{
  "n_layer": 26,
  "d_model": 128,
  "n_head": 2,
  "n_kv_head": 2,
  "head_dim": 64,
  "d_mlp": 384,
  "vocab_size": 2241,
  "activation": "gelu",
  "norm": "layernorm",
  "norm_place": "pre",
  "norm_eps": 1e-05,
  "positions": "learned",
  "qk_norm": false,
  "attn_scale": 0.125,
  "bias": "all",
  "tie_embeddings": true,
  "parallel_block": false,
  "init": "normal",
  "init_std_qkv": 0.0218,
  "init_std_o": 0.00302,
  "init_std_up": 0.0218,
  "init_std_down": 0.00302,
  "optimizer": "soap_variant",
  "lr": 0.0051,
  "lr_mult_o": 1.5,
  "beta1": 0.95,
  "beta2": 0.99,
  "lr_head": 0.0059,
  "grad_clip": 1.0,
  "warmup_steps": 200,
  "schedule": "wsd",
  "decay_fraction": 0.717,
  "decay_shape": "linear",
  "final_lr_fraction": 0.05,
  "batch_tokens": 16384,
  "seq_len": 1024,
  "doc_mask": true,
  "train_tokens": 101300000,
  "steps": 6183,
  "dataset": "wikipedia_en"
}
Each number is 200 + 40 x the weight over its row's rms, rounded and kept within 0 to 999. Layers, rows and columns count from 0. The size before them is the row's rms in percent of the matrix's.

# o: layer 11 attention output (transposed), 128x128, rms 0.182, rows 76-122, columns 96-127
# v: layer 11 attention value, 128x128, rms 0.131, rows 77-122, columns 96-127
o76,085,244,202,174,214,220,213,231,196,147,273,202,237,246,172,202,138,261,221,353,252,186,222,266,245,229,210,207,269,187,186,193,236
v77,088,161,253,201,218,191,128,237,175,203,216,148,196,170,232,198,231,121,238,200,178,132,248,202,118,237,231,190,162,187,150,183,205
o77,073,254,128,169,223,151,188,162,222,223,189,208,256,227,199,173,147,219,127,205,166,260,157,249,295,189,178,207,187,147,215,214,131
v78,090,205,263,133,132,160,131,253,129,117,214,207,240,173,213,197,169,186,182,132,205,138,191,149,231,210,222,154,177,157,168,198,252
o78,080,203,208,266,254,233,137,182,220,267,170,174,195,196,199,162,183,153,227,197,155,134,182,238,151,185,139,246,253,192,196,167,193
v79,092,201,160,139,219,153,217,198,179,198,109,127,202,200,213,170,230,144,209,197,249,169,277,213,255,133,124,246,193,181,240,219,223
o79,079,120,247,274,117,124,205,221,151,272,235,226,179,229,217,161,214,149,200,182,141,218,127,142,153,276,265,212,177,224,258,193,256
v80,102,197,150,205,192,179,95,230,163,191,231,175,201,218,235,282,188,238,222,226,176,200,131,226,237,214,189,202,222,159,248,237,170
o80,082,262,240,208,188,293,259,203,173,176,263,200,185,216,202,93,204,215,170,180,334,213,327,234,199,99,221,152,205,161,146,180,178
v81,103,195,197,197,210,217,243,169,198,233,169,257,212,225,173,127,253,226,277,250,214,166,215,258,154,227,244,156,252,178,182,136,232
o81,085,211,207,255,240,224,214,203,219,124,181,144,224,110,155,230,211,252,141,237,130,205,121,200,187,170,154,247,206,281,232,183,171
v82,091,231,132,147,179,248,238,275,246,166,194,144,205,154,181,215,188,228,128,161,162,185,221,220,211,172,251,227,210,211,227,195,150
o82,075,239,203,156,233,201,229,156,200,215,211,211,213,219,161,179,253,194,153,171,263,153,136,181,191,175,273,184,211,152,208,192,222
v83,085,172,239,279,160,263,181,149,128,239,213,185,189,274,195,140,225,221,231,276,162,222,118,199,129,200,188,154,172,229,202,164,211
o83,069,239,199,196,227,157,289,195,199,126,222,163,259,168,232,277,196,246,216,206,215,242,256,231,238,215,206,186,166,236,151,177,147
v84,080,206,154,227,163,240,140,196,256,162,166,190,269,275,195,203,249,222,193,194,236,222,269,226,173,183,221,229,183,281,274,138,169
o84,072,201,241,202,214,174,257,252,189,188,247,166,255,252,198,224,185,164,258,197,234,265,253,232,284,212,184,193,148,291,149,205,213
v85,097,163,193,202,252,144,215,300,171,218,251,243,157,122,167,135,253,161,271,177,196,198,240,251,178,259,156,203,188,148,217,223,189
o85,088,198,166,154,217,252,183,137,232,227,248,202,221,199,210,193,183,234,108,250,84,242,173,206,196,204,164,166,235,257,215,216,172
v86,104,232,259,173,209,194,250,266,203,190,275,221,219,153,214,189,124,226,169,149,168,138,166,165,186,188,152,189,243,191,224,198,186
o86,086,191,220,169,170,154,159,163,156,176,154,134,196,221,202,190,231,184,166,206,295,184,264,197,205,184,173,176,185,198,188,207,207
v87,092,173,155,205,159,167,236,240,188,221,177,307,172,178,195,237,239,227,202,186,236,253,222,214,239,287,183,242,205,150,257,167,165
o87,079,218,277,199,205,303,262,175,234,184,257,169,217,179,231,204,182,273,233,220,230,213,266,251,201,222,179,140,238,297,164,237,227
v88,099,216,224,139,146,192,209,226,238,218,221,150,221,241,242,260,189,226,184,213,211,180,237,220,135,148,180,183,166,224,200,210,264
o88,079,237,195,183,151,228,141,141,196,238,193,285,160,191,136,161,150,202,223,176,216,148,89,179,173,146,192,190,237,159,227,186,212
v89,100,136,230,162,133,278,103,192,204,135,263,257,144,247,92,225,232,187,207,208,270,227,194,197,223,254,159,253,138,233,243,248,158
o89,078,247,206,247,208,237,248,281,228,205,183,253,224,181,262,252,145,233,179,203,204,247,206,208,209,185,195,248,253,223,139,146,218
v90,094,207,201,267,174,155,125,240,209,172,214,237,210,166,232,203,204,229,186,186,217,200,238,203,212,237,247,194,183,216,178,242,192
o90,076,261,143,149,221,336,231,213,191,156,162,209,159,200,140,160,185,217,192,194,208,277,169,243,207,165,224,226,215,109,155,183,173
v91,109,192,180,255,236,178,254,190,239,281,199,227,224,169,146,271,150,182,187,227,163,279,197,195,182,261,149,188,138,152,155,149,144
o91,090,182,158,180,176,238,101,229,213,156,238,170,117,222,291,232,144,212,220,210,289,132,222,222,179,194,176,166,230,206,190,206,256
v92,081,201,174,260,189,212,191,243,241,253,177,215,119,127,202,225,138,212,149,198,199,213,216,228,111,214,232,208,146,262,229,141,198
o92,073,193,179,154,204,153,242,231,210,181,208,233,190,234,221,236,182,191,221,219,170,263,217,201,261,207,153,235,96,235,159,253,187
v93,091,154,224,118,181,215,194,244,171,155,206,140,291,151,263,239,218,194,160,167,171,243,201,178,245,252,217,227,197,168,192,205,123
o93,075,249,195,153,216,264,209,153,189,240,176,251,146,258,127,115,271,203,239,192,296,128,227,209,202,155,291,190,285,165,226,208,175
v94,103,206,239,260,185,225,200,176,210,184,241,201,224,260,238,230,243,136,211,241,208,219,245,164,188,203,222,171,208,151,230,166,237
o94,088,268,160,125,243,187,222,239,175,143,166,162,192,211,155,200,182,283,252,192,189,192,171,242,178,179,224,180,257,262,168,127,137
v95,096,175,185,240,127,137,237,223,143,178,233,185,190,267,161,164,281,146,288,186,210,214,181,201,180,223,266,216,161,241,215,206,166
o95,084,203,175,142,282,271,199,213,259,220,223,243,231,204,213,216,290,171,185,269,127,219,223,179,200,179,144,186,164,255,104,176,196
v96,088,230,219,252,171,182,84,169,278,226,140,165,171,183,156,302,204,167,122,188,186,148,234,232,170,243,208,162,203,174,210,207,171
o96,075,220,232,221,136,162,317,248,149,127,256,183,313,171,216,178,116,204,239,239,267,241,234,198,215,186,181,215,159,199,144,205,203
v97,087,299,204,206,146,212,133,174,250,191,201,222,188,216,135,162,109,247,218,237,229,179,201,185,196,165,200,182,180,220,224,153,221
o97,075,248,250,244,175,220,234,197,185,209,179,209,230,170,257,293,163,159,239,136,204,163,225,219,158,217,191,203,186,175,193,212,252
v98,100,120,237,255,167,243,186,299,220,204,244,225,195,128,181,188,197,188,196,160,187,214,239,212,145,277,220,279,167,176,127,131,195
o98,086,308,166,134,196,186,233,221,245,198,205,241,212,256,167,287,156,236,223,284,196,217,219,163,232,231,226,197,199,221,215,250,182
v99,099,163,214,249,132,215,210,208,137,196,186,258,177,263,180,171,252,171,195,204,254,211,184,194,217,137,223,173,181,199,180,177,132
o99,084,196,217,156,217,203,200,211,205,222,159,233,267,163,180,300,251,208,222,219,144,257,208,223,243,229,285,163,194,234,242,221,177
v100,092,196,151,191,201,215,321,192,224,173,218,220,283,247,213,191,185,207,196,167,194,292,173,152,208,205,188,164,218,200,161,214,159
o100,079,141,224,183,236,162,168,199,229,214,153,254,111,200,210,251,208,171,255,270,208,166,231,252,226,210,303,192,216,171,258,305,258
v101,090,197,140,211,204,242,227,121,151,163,177,213,211,205,205,164,184,228,220,171,190,253,117,208,258,229,236,190,191,210,165,203,203
o101,073,184,236,194,267,149,199,259,238,146,172,117,197,237,269,242,210,192,187,248,168,143,304,189,159,167,125,172,147,235,146,216,147
v102,111,241,172,149,212,227,245,142,234,248,139,227,125,138,178,216,195,216,221,255,235,252,173,233,162,168,212,184,215,235,141,229,234
o102,087,223,164,216,236,193,168,180,188,110,224,170,180,190,307,168,155,240,146,197,147,111,208,215,196,218,224,170,201,196,217,165,217
v103,101,195,193,256,180,209,159,153,166,194,248,128,159,217,164,239,238,210,195,229,165,207,192,228,187,205,192,196,251,163,229,167,243
o103,080,287,226,190,187,223,262,267,246,171,158,254,281,221,143,188,171,257,222,215,300,278,251,167,225,174,250,195,190,186,122,171,155
v104,106,168,207,187,184,171,156,177,173,237,193,264,249,236,223,158,202,214,182,204,304,262,157,141,216,211,252,149,180,185,161,220,244
o104,089,236,199,212,246,226,213,182,261,167,185,150,168,235,229,242,190,197,257,226,190,178,283,268,230,205,175,216,230,219,228,219,267
v105,109,168,213,215,172,199,174,226,206,171,247,169,232,240,199,176,206,193,258,230,239,262,212,155,175,151,157,175,211,190,207,182,247
o105,105,270,215,231,192,258,196,211,186,162,148,263,166,178,193,273,181,212,257,223,223,157,259,216,237,153,262,194,255,216,217,175,178
v106,102,144,218,149,236,151,179,182,187,136,141,232,174,119,164,175,207,198,248,175,198,136,261,205,132,181,249,203,272,215,238,299,201
o106,085,241,174,196,256,239,212,219,214,194,176,253,166,165,209,140,211,200,131,185,238,206,180,145,219,180,218,224,221,165,218,115,161
v107,107,204,228,163,246,129,194,155,156,243,172,199,172,262,300,205,227,238,248,220,250,217,174,120,166,199,178,231,233,238,221,239,216
o107,085,184,184,194,124,252,204,160,278,200,219,203,222,212,198,247,205,133,188,138,156,172,207,260,202,197,139,228,170,184,223,142,193
v108,094,191,120,208,188,188,157,206,218,223,262,159,152,238,181,242,238,213,210,176,215,243,214,198,165,187,213,194,263,225,271,205,180
o108,083,201,168,136,206,226,226,219,186,176,161,248,286,200,173,185,233,194,217,191,235,220,219,157,238,153,188,161,164,287,148,210,189
v109,079,210,162,224,217,128,222,136,168,190,208,236,180,190,244,218,191,269,122,129,248,253,199,154,237,193,282,210,172,215,180,221,148
o109,063,192,252,132,195,276,157,213,171,175,244,171,221,185,219,175,276,152,114,217,194,147,218,299,191,189,126,202,264,220,226,263,200
v110,092,238,145,172,173,205,187,193,220,191,213,238,234,161,123,208,264,177,257,253,283,264,266,199,207,106,212,221,206,181,238,217,166
o110,078,243,278,158,200,246,173,178,183,197,180,183,232,174,233,213,223,164,186,163,142,167,193,234,184,210,238,179,242,225,202,189,258
v111,101,176,201,199,183,212,229,221,171,190,213,201,199,194,219,250,198,199,228,232,239,130,223,194,220,124,205,238,233,150,224,160,175
o111,080,166,312,188,199,193,216,151,209,232,117,215,125,217,190,152,199,174,185,179,184,239,194,186,196,141,188,173,180,200,238,146,239
v112,086,192,185,214,187,166,147,106,211,254,281,142,243,241,181,222,195,208,176,249,226,242,162,201,202,162,227,195,205,162,209,164,177
o112,066,195,204,220,215,293,214,241,166,147,95,235,135,198,170,217,220,183,243,227,190,162,203,207,196,99,127,231,201,174,188,221,203
v113,098,221,283,121,201,227,145,234,176,212,188,196,214,213,174,149,261,220,227,187,157,230,175,234,171,281,187,196,214,228,246,204,258
o113,095,190,131,150,172,118,237,145,194,206,203,201,260,196,209,171,142,191,203,176,139,263,155,143,188,185,201,165,193,157,211,197,151
v114,090,207,251,134,223,117,185,229,212,132,220,159,171,170,316,253,232,249,179,150,139,175,252,164,212,227,201,196,200,199,237,194,112
o114,079,239,157,251,175,213,173,186,197,298,190,234,198,263,125,135,167,162,234,198,174,240,178,231,144,189,229,238,309,152,214,213,177
v115,114,207,226,223,203,140,177,221,253,183,216,202,185,141,281,308,254,193,160,172,171,140,218,171,216,206,200,185,252,156,209,149,251
o115,092,205,237,195,180,275,191,204,132,194,160,146,261,216,153,169,120,217,252,233,269,173,194,227,194,171,231,224,220,127,190,212,166
v116,085,199,207,166,198,215,232,208,258,236,180,168,241,129,207,220,190,245,177,226,202,253,191,210,220,156,163,163,169,226,174,241,195
o116,063,184,209,226,200,111,179,174,149,194,191,163,142,215,250,199,242,155,174,243,173,56,135,174,185,195,262,207,192,175,231,181,198
v117,081,142,200,161,233,158,173,195,154,240,227,220,168,89,160,245,243,177,151,188,208,184,180,160,231,164,194,230,203,231,169,195,174
o117,064,195,202,208,156,237,173,217,201,175,144,234,236,268,220,146,188,221,210,230,224,217,227,163,262,190,166,189,133,150,239,208,191
v118,101,187,133,239,152,164,132,166,196,164,247,140,190,217,224,210,215,137,238,189,227,255,223,200,237,185,272,242,145,240,226,158,195
o118,086,197,216,99,271,260,185,222,192,207,196,303,179,186,208,263,266,158,224,248,134,215,188,164,147,205,160,198,250,241,146,239,208
v119,090,211,194,124,193,222,223,119,217,147,194,187,217,265,190,131,215,167,218,245,183,185,173,243,251,271,163,226,182,158,291,116,205
o119,076,149,175,228,187,143,117,194,217,291,171,210,212,174,172,251,225,190,219,131,155,282,166,111,163,271,237,207,226,211,189,259,222
v120,101,182,112,263,206,198,191,231,189,166,238,131,158,212,233,172,209,225,201,140,196,257,191,237,180,173,255,169,268,277,207,216,219
o120,083,173,165,119,257,167,253,228,235,186,188,236,182,269,145,274,240,208,239,208,217,196,279,197,238,203,263,184,119,282,155,210,154
v121,085,183,223,259,228,182,219,224,190,250,209,258,125,202,228,149,237,265,237,177,225,202,205,182,215,193,216,205,261,194,168,90,234
o121,068,270,240,177,125,250,123,203,161,137,196,143,254,180,169,278,276,195,184,262,183,144,189,170,117,162,215,209,218,200,220,168,211
v122,088,262,207,189,124,257,192,207,202,189,236,250,192,158,142,228,200,223,171,233,197,132,136,210,184,225,185,204,222,271,175,163,218
o122,075,256,217,139,208,188,224,197,184,160,196,153,243,210,194,248,228,222,270,187,246,134,177,161,208,177,196,134,179,195,192,197,188